Weights of a small GPT-style language model, trained from scratch on English Wikipedia.
Size: 13 layers, width 192, MLP 384 SwiGLU.
Architecture: RMSNorm before each block, rotary positions, no biases in attention or MLP, embeddings untied during training, normalized queries and keys, some layers without attention, local attention windows, shifted keys, gated attention.
Training: a variant of Adam for these matrices, 170M tokens.
Each number is 128 + 24 x the weight over its row's rms, rounded and kept within 0 to 255. Layers, rows and columns count from 0. Numbers have three digits each. The size before them is the row's rms in percent of the matrix's.

# layer 2 attention key, 128x192, rms 0.0891, rows 0-127, columns 128-191
147:063155174113132112154154109101145102129096130156152102152169151130142102173126113129100076192167112139081107136127132140135104132098165141156129115062090100185083116085110098136097111133132118
137:155087098139114123087086132152106165152109155101132165157121110135130144112126159116129199073097134155145110145154124147121149115158111094119123146162163167120156144188136150120161148149123102
181:088177158100126138155154134107179116126134141181114110134133164130136093151100113123142080171144114121120146130106111144128110135089160147155152150087104096160140117091131102145108092099119126
062:165088097122089106076092158141088183133112128048124141162150100122117150104149111129107158072108131128162143136121121129130148106156128140112133158181127159134167118151109141121138154159118096
067:135083123155134156148105126136118126186097126110131120138087107137116150070123164154129180091081193152134130159128135115140145097197107126116107152161182129126122142166114145118167161161114110
185:092144161101099127158128130107180111121146126145121128133133161139142075139115120132155084163157101127133121131098088132150110154108157152157140174083093094161130115099134089165121098120109148
126:172113091153148155116127130149075149124119114113148145098131090131143177118149131156116156084085150137123154120135162123097117102134074086130126087165167163110128156147119171079135155124138116
123:093148171109112136157127119096195117134106134163129123148134164119125082139099107130136069167159098108123123141120108139152100154109163165143145147092107080145128122090130070155129077118119144
076:149168147157090168140154118147065081136131102124136130144138119129139116147112136121156125113103155142075129146094155098118131144132140118117134100166119160096116140136142156119157158135169102
082:115104115130087092139130103082161096129171160103126095159131144117092142100124130102108126140149118105114090123123076097129151157108159155152167170135125088125144135105141093130118115136099156
086:096096130151145145115104123122099133149115112124120168166108133115108130147106090108119137133188085125121072122082164156161129149153187149117113120107171125122119132119123096147155092142120169
085:097099141165105125157113094131144164116118121111093090146100143097138118107144144123113090105145105124121100103127071141117100136109146127148117123075148066114128162146117100150113123131157155
104:102095117139148124098114077114161137145128154130149125171137139128124092147135122115162085136140142137145081131132115103118131138138158159142108196098113094150124139154166081168146091140123129
092:148124130115072085146122125123153100099113137131149180136139134162076136130068054088115140143128113130128079118148103122171155133119169145118140124142167112127122101152138128124133074125148120
089:116147134079099121135131115122154101125097124116130127132075150142115134117155098126152136139162082083092094121119122106126122163143156135057077170113145110136124150124122115113108155151106139
078:143122134126068130107108166126163175176043120133155137134128128144130091134149105153140186127161094132155126131089176150137095130102128152146142148113134161119136128129127098130126088138152112
089:135116080133110115145104151133152102131140177138132134074069153151143099152155149161126109133126126126164099170138153132118170109098132150131132148123123070150140103144138104144143131163088142
101:148183154185157113162169100136096153082092129133156121115117090101155146135150121129114143141122122124099184106139128132140149124120106099112098105150158111098092145160157153100079129138122098
081:156144153127081106146098121121154146154132135132152161141115135117123095125108141127126125145136165133165091110126125134154131161125136144138125146120128127121146120155147126130147091106117109
080:095152161136165157167164136149140144132148148114134144103127158109094154122117136135115090128119098128092137149120089142111136102149144061133149106115145122114120153111116105142154140131164156
090:091107126098143144132129167138134053121142145134111124148124130116129165123118133109059102130089131140110141123096145124148122134114112129134143134110146176126093119113108125151150126152127143
088:137145106095108108161148122135104139107161119145125111110100126156131165117149149133133152163131120122139158088133105143161128058131099107151142073164148154142144139111142125124102131144122155
073:094134145108136123103129127127139143135161129139134129139122119132117137161117155105124142121122210197105187128117093094121160108136120102111135117122114143155136182131129153103108136151154119
085:117141095140140063131118106111158104120122196123140114161138129126126148117146105173121193139172106116143129136153115148117150101105105144078139137131131155067073131116115131124115095112113104
077:097098143112084157113159106164127161142124098116108164105174116126131104169136128149135097159122146111184100099135109140170138124126141141147107114115127090141163122139143148139153135123151147
077:118126135107176161131156145120122158085152173196088150093097125107095136129173192116106128121085148081104132154134100115113164133150137110140092124103147149163094134084127125133125127137146119
084:181176134145128118153135159106126083130093167134134061114142109117097141121138089123092139117110129140093156093079172130123167151104094132093126101167108122094082157139145137141151147136128141
081:100148151106103163105109186133121121187087141137109131111099134097111149172127131119123187132140109142113106136137126075117134121159124114049135086091133126117105186121159127123124116150186158
080:090120138125138107129141131144136144126112083140120144167164131140107096091118074113144163152121077093131100110156151157189110135122131124153149156151130173115133114128120166132115146162136158
079:127125119179173093151137167156100185041139120144115137101113148147141118147154114120117127120129130139124133146143129161129165084122077146127114128118150151122140128104160143152130198141142122
080:149153147164209125115132108142162115160075139151166136127103119169107150086133129134158165096125098143145078142174149147128126116128122102113139106123167149110116122117146182116167156135136135
083:194140151137134139168124110100097102156112165124143031099106101127146157088154122118075148080126149123101134143102137146163117148094123143125128131142123148104132168128115140110141133131089122
106:091163181119167129156150118159135136095131111133129177131169082116135103160132131123089128172128138133141086098117137151140097142136125116145146086120105144120152135128065173101105165118166127
123:159101070124121128123089127094142118168137120125128124147113177122129125069128121111134132083101130089135114135133109101138141110120120173114111156162158114135121123094182075168154109126110155
152:123153190143139121120141105179119138098147125123136150109137084130135141165115116137117141150137168168131160121117138165138115128146121090123153107121107163132146142152074183070091164116156120
087:124154196136138132148120109172132133100119108142132156112167120130143139157131109133096116150123148145131146100128128156130109131143108113135149100126124132122156136135065166075104151103178105
082:131112099125107115108123143092116133161134137110172097133111158129102131078130127116154118103117070109112129137138140109146155128109125174124111150135116154127088125109181067187151091142113126
161:116146172136152138150158121167130139108141122134112167112142086124155131174113125144109142151144169173144145122117139154119103127141132076129154089115125135126142139152083192079094164113158117
151:137118091101086121126128111081134121151127143122127094156120168127103103094153129098144114105123116083104127137137144091138158140112144180116107151133137115141107120100171072173156096157090119
099:129194166129164127142203146160128117107112117175114122088163110151135122166108116146126118167149136152137127082121145142090103145096136111118126080103081160119123134111124144080063160108153123
090:141151134142134130096105190086125162123123137134122171160093128168088129135136091121129141154119062109102128138100132121109133108136168097140125143112133180161066102108137078113102136154137124
087:071133147129125154114179077144129146118100153162161157161111136131153158104140116137118144125125120136105138172125118155082110120134085137153119146141140139134135115116103099135186145154084174
092:160140100115145126120136194102177117124181174115149114157155130124125148118130127120144104112122132130119111140092153155056135124140111095148109104132139100141130147084114103133131124153123112
086:176105130113148125109082151172131101139121126132141156130125142086140113117168111088119085128136132063158143126086116138067151142137164154082110120145150122118091088149112103150117129095134147
084:104140141116124084116092129109160101156082100123142131169186112134160132138153106120131096121096104083115134137119124145139127108122107150112185115168129152101128097126141123128126086105144100
090:129136139120173121165132140159163128111121094116123134157159087144166134097149129151127145124147078119152166127079098178124144125143135119142160097122145103119107132159111130116141174139118111
093:138165107122119125097143086117126133135123122138185084177154134133109105127108104099198138129140114134129186105139168137109111107153062119144136115173096110112137134131172107131121145132069139
096:119117142123144134129111157175120162104146149140139149091120119127119117149115165111148119137159114113142176156062134145127111123154169080129107163118152136128125187167117189117133100141141151
086:113148134109128127181144140152170096112101106087067160151139085133151149139106097156090100137145164136118118163156132100099138103131109125110127145157086135129103130128090154159141138108124136
084:138132113128114107151134128118142181113156112109157134130117129129136116110112111109112132165127136152064149068087118116139147166130124109116112166163102155113101169115156127117114149129113110
094:122107118131199138114152135157122135160174122160134108152070153121138131125159131113127123123145082114128108127156099137141144128106166137141081130117116135164055137143119123150130115160128134
090:161124105147113114175127115106158171111139132121112131099187103173098170164156154159134118139143098110141147136120109097116148104146114138126143101122086106067100115116130122102113093124151159
084:109124134117131101164130108155100113121088119105112164122096133081122124126139060120108146145151132140094116142126120110169124112133150137131082067162137143114134179161121133132105153100106154
091:128163129118130109129141095092152140123120139114129117143174120179096141129112178131135136100124124126101169128208123094124146081130129136131157111134138090138094128095139126139080145142099130
080:080133128094114122119149138132105129140098144141111169149179158152162108103155110144152143123106130100080125133081148133110186084108140128138089088128146142133120161089124137138117146160103103
093:115170133138118120131108095172133161091126139152129099101134138159126108127119107116137108153088141163129096111103123121149143117152135086155137138105122133184147132151119157096108157120147175
087:105132142139152179095149119148132129112124182141179167108123118179146129151119145122154057159085176123133128132099103155133095167152137066128103105082153148125159128123098137132113155150121103
098:084134143131101114133139108136087155111089113136092112137084098142128101148098145095120120120127198142120166111069138083174113156119141133112049143113100114151150110128133137107106124151097141
087:148162119167165149126119159106165139130176128166156104156125170115130127153161138126088163123130083105118138129155108108094139151131119123107094087103150113142112146143142114125111148163135120
083:143149113084129135149119142118119122143094115150167121142197145143114091134141122158148107146165087126189104123096131154104126143147124122121114109131128142104108135128138141108123122183142123
099:105111146144143161133117099132135159150150128098146176165171100142174147181135121137128133121175155176142147113166122165110116128108120096131131108147105104069181104152113174123160118121148075
090:107145091119129085115080122111063130130130128104148120140116146109094133133148097113136163129135103120126138108139147132119166156134154134134108144122167151139201108126152111136123141100116171
094:099133143144160168077125146147124124123178082128124173165109115123102120134101154120147129142165150136143163146096131138092114161145155077115134119093084113149117154165123130101133131138146138
092:107128126100138112123128117157136106120110149138127126131155142106114132112158122081125090093125174127081102127143135138151140079113130160175136124148145117175129164117132117118141168151105171
072:170070115145142115113060109141172086131142140108121124124112140133078146117100110116147133110100098091106079146148097121157123120173132164155106141109142100170113123117110104148172091086148123
160:117070129151111160125064132149135122153120136109128151164104129096144141101130145142160164109095120161125127160142106119147140104177131092124096167130145110140143109182117103149172143145138120
193:125055099151102148129045136123145125151121133099128144132090143091144123095135162131122130092094146131158121159141110136134151106205132124136093170159171111117127117158122109155180133140119125
054:130087109126096173150092134112114137131140136120140144139131115145163108110124140127164119088124173164177145155111144112127144147162111152120140168176132137104160067139130129144169113118099111
043:124118116135110144142120131111145152112114141103123133138181106195143083123129127120109115096141116136139143145106131099109093124124109148099155156162126146133162083114147157131147102099138139
193:109212161121151104133207126119105108106141139152126099106154126152101135153124086119123116172170108108102119081122161122116128131054130124123143079096099136147123130083130145091073142121126129
177:137051096135114156134048131133150127157124126107130142144092147105128145101129164142135140076091129145133142173126116142116142118200140121125108170143177112135123138170131110182195104148118125
062:122067088118103109117075127134139120178105094071134151114089163111115139102159170140113119108091115132127137150122139140119171136183151127166110132157152085130115178163124123150172117149113124
073:126154121125178088153117139092153135170101105127151207123117118131133176129131113141125126119089126109087123117114110157162140117109115170126115113118179139111103098147108115150140125117098123
071:136137169093166112133072117135096140117125125116094132111126141155126131144124103160119094120113117110075106140140138139108128159134117143108126161109143119128148135124093137141174122119129119
074:134076142151125107053122110114122100096116134160123112141107163122112158102137096162140099132152128108096174139112158167095139124103123119150133162127124102190184143137121123110163111170131139
076:146130112136118126115139087112093128124090127086161110138073181126092131117128140140066149140108101131099148128144159143180141121135137153128153130145114115140128149127149131152103136140107143
075:160142107123139130107101128151147117125100149129128122114155117127125139114110085076151107123121133126117093147077127181163125121147126123122118132147101144180065187159150141153101117136149136
078:056143109131134136130152124125121077136105132136148142148093135138138153138149124138133091153147149102106172132168140130113180114124095095110117146127128076117159117132131138095146127116104141
073:143166150122121101113138166100137142148067152107113111138107154082070122103136101142186122128128110141077136140126185142114109142097129167118105111139160161175132165139127110139116119143085164
063:107140121115079134143157149140094093103097099120087113141156142131116081141113118120126089141137127154094142138159142164131155168134133101139124113079113101153156113141157146160110097171109109
072:134110114131118117120126140118112077109119128145124112139103152090122140126126106130150174116117133121143119143119144160097167122155094097140114219151140141132124150109111160125141138125152170
075:120103109150118171140116126079165094100125158165145129142080160125140188146134168126122128089128160117198140148142146106080144150151126131132121108150163139113185134115126109135126137079118144
077:069134120098123131064117168103107113126129109076112129088134140134130107085114124128135154136120114109125128134120160140137156117142134095157075118124085100152120160154152130120147122197104144
074:151111122130136136114160102148176142133095116124110119088146143108084113102105136104157099134133125143138129145095131096109103168131138122146155086154086174134129188134085118151107138140133096
081:165123123113099181153150173112109144123128102181129165148104113119141121141172156142124135136172143153177150106123118120094138152137084139131156141136158150128181096140103131164061156145146124
071:091119097142115112089134155150132117127095102146102151152167122099114124133073086106125126088140100105102123111129105150151125142136093128121150148106134137120130087140124146107135140118110117
072:128167126102141108153116171133131119191148100147142131153147119147125138132140133110108114140075162108099136126124098155113116141136120138153137114146126137107093130124152122116118181124139092
073:079116125137157125129097100112136118121166115120121131157125126123127115125156084144118122115136110154093137128141120136132149095111137130090191135124153119180144093098126157140163093151166135
079:074139115134130109097089150143102101099154109134167135132064146139158112158127126093092137152112094141159147126153106106185179161161120142136144094120110140117164115102159144092095109121130106
067:141102143169114122111135084110108126110135131159105090136179124126155114119132141113117120123124086113074161122136118112086139135143147079096156136132124110157146098151178135094104118154173129
078:137096130149147078117117092143125139115145153108093125138146154111150123109126117097097157125108111095098147095158102114187077099109141124139122115107119109102119145148177155107125122090148181
076:105114125116134108126125128158159146131145119166132157085137143115106159130121117120056107151162094111146102096146117132137130108142126117159127101078111132166119132112108135189125137100168133
077:160091095157123118134172117131141081126144152150107136128094142119116130137119129143120125134139115123150104109172105098102132135108167104156155164122151133128101135146137146116119113115181143
085:136128145126124117104127174168146097118138102094133088121128139140138096161098144105159095115129113109138130127135115126168086194144143121144094124150089145077138187103185096111102154114170104
075:101143161106124103096100138129124148098141143137142103096105147120105094122102111165098159154118134127156120106128159101100125171142114181111148153146113115143116104110115149091135147165114109
077:154165165103091130150150156102087158133135139103094118127101113107123120134153136153157110077141101127076113115104138175174127148110147156108102136109163100159085130136193132164098092142146099
145:126099084156119135163094140103196130190147136138092120118089136123126149117119118149115104092154163104160101144063109135138138130124154157149171145134137118172106099137140112165149090127092132
100:115126164137136154125141122091104137122115160118124139137085098155116094133159176154127133119123125122131170120136113120139150176111118115095127178146093120096159122128127130152091153139089110
115:120110104147100148141128146088163125161121097112125116127071111125175083130104156127127121096135126141125131127157132145154150117103118144152128153116133122151121087124143120157166103139109089
125:146170157116193131114168119141083138080150138157119135150171133142116130125140115109135167167135117108110120073146125126114112125122118088109119122118091125114137129095110119085077166109135176
069:118119125153119151147114121120164108183126132129140106126118117129126130146113138154118116118121121128131110186095125154136146095129132153140120171170148132111097149154112139150168117109134104
130:125091133117065138139063137133162140183094089075139130130108136129157098127134138118128150113106121143150144161169149121155137117153154146118123159138166146086122110155123124153192092150090101
085:136116100106136128106087125137127130130134157146116120160138159131105151168110103159143069127100098145115128114161096143110168141164111142099134155137086111169158129117115093117151129119155118
148:139204111134190142140181161127111104075140113178105118128134129136111153129124102139135139155175134138104099087127105131130158129073116118141131072121090155158115116090138126106064129111132124
113:098129133142117122149123134143096096111135121122144115163119106122117153131153136100149174114092167130129131133112166147071151124165143124101093156139111131103127169133173142125139113128107091
112:146117120098130124138145113103138114114140158132129104109117148130125138140157159122135180083091184095161111158081110117120114187117118114090121134135152102101149122137145122121147113117104169
104:159091126127119114126152092125109158131144143152153139151086114102164125129199149114106149101084163118072136142103085152084080113189160147095139143111142094116126159133116147116138122121090091
092:152100141123123098171121088136113117110109098115131161151161124150102099091132096144106119162134126111096133098169125128166105150120166138131119103079112139077126171150133095127120163100132162
108:127147134108090124123123138137110136134133194154144099088119114127104114147083108155143145141127137122106193137118097125063114085102151133085130134139139158145114105121104113117139102151112105
110:129115106165100098124149118145146119116135105137132175123110080107160120153114108101061164119110102123129122155170140125140100104095155130127147127111112117151115151148112121102093137137140105
094:163100088154132166125108149179180169145156110161136149151132134180122160119108131126134158114143111173134111128178090122146156084146145092116158144152109107141101092116124143154152094117125167
099:101131155101098152148139058107097093143168125139127118109137125138128110119134151130128101097089144124096140168164087078133121122120174135105133127132144083144141144149139175135150140116129139
111:159113096131128100122113151150189117142096159149111151162166152130091138158062151138123104115132079128123131127138122153092128090140141150093131160118117155145117118088123115158133139145135103
101:123132136132104111127134088147136122097100079099119082139132130154085122117153088137130132147164095164120167088167141140124114143123105151155129099121144170111184096133095133137158071148152155
099:138169143127099099132085167105140134110089111162100080128143129121132119141113117141149113146133102152089083133119143128102150094110121133114138123125086110143131126100118161095167115118125105
096:144162135089156090083142098133154111146111114120132147158161138119151075173103115142094120146137136142061148116124156105137104101116142104115119099111124154134104101088130135118105142177110099
101:086161110148136139128109149123145086126121115107106096129122141130081144144141126165109113138120108147142111120124088118143144143149113115163099123132106098156178136131135148162167136142141155
089:148088136117123115138137131132097114142144120129136146128121119086148109171176159132127113091146144104121157179117136133141084184153179149103103090117111165127125104140145110118133112101120092
092:146132111173135134079157181122187096133123114144093109145116121165104107165095119119117134105158099161100105135187135093148132114168109099149162141134094163159107128108106145132144147141136080
107:151142126131159118163105132139141089100081089095093125162130122129076111105170119124127111168126129118102100126149107133173128147173101167148130139104133118118113159127129141110140152117098114
100:134083111171120100162088136151182132089129084099131156100148098098143106094114140139135097107117113097085132155138126135114106153124138154124166145151123115123134160133128144113133125152102145
102:118066146126150134098127164166142129170122142102153125123108155087125140075154127103121115090090130143098158158110111104142106160136147130123138080160137178144117129158161114151161146139177151
101:137121095091151123139166160169095140088132174124157142098140147095112157120110121124093134080110129079136114172098109129132137124128099099135105142122169166129175142119129121152118074125151140
093:138140154119145137140157082126107120142105098096143115140105106153081112148121094141202104161117104114113127147147159105161138159113136121122147116093131126110128132151137110110108150099114129
104:116115109115147114119112134133159117132121105138104133149120134129105119115111136155092086136121088144151135118148108151098163118190143148111105179130138170138115128166105159143153077146144110
112:101122134145139131143134117156097178080159182087174150132124093121153161125165120124076194145112156137165113142120174128130124109114133098135099149084108106122154138127120168131143142142128155
126:124185153133117157123149131156125153124146107111103150111157095155140129115116120119100163156169141180145107093179152087159095098132129097143118134124104114115123126146110206117101155167134116
102:108119139127113093105113138107141097183173170087127147059165124088165096119120124187113121137124110127123166157115132107111119097142147129097128112130117148153098098088091125140160161158140093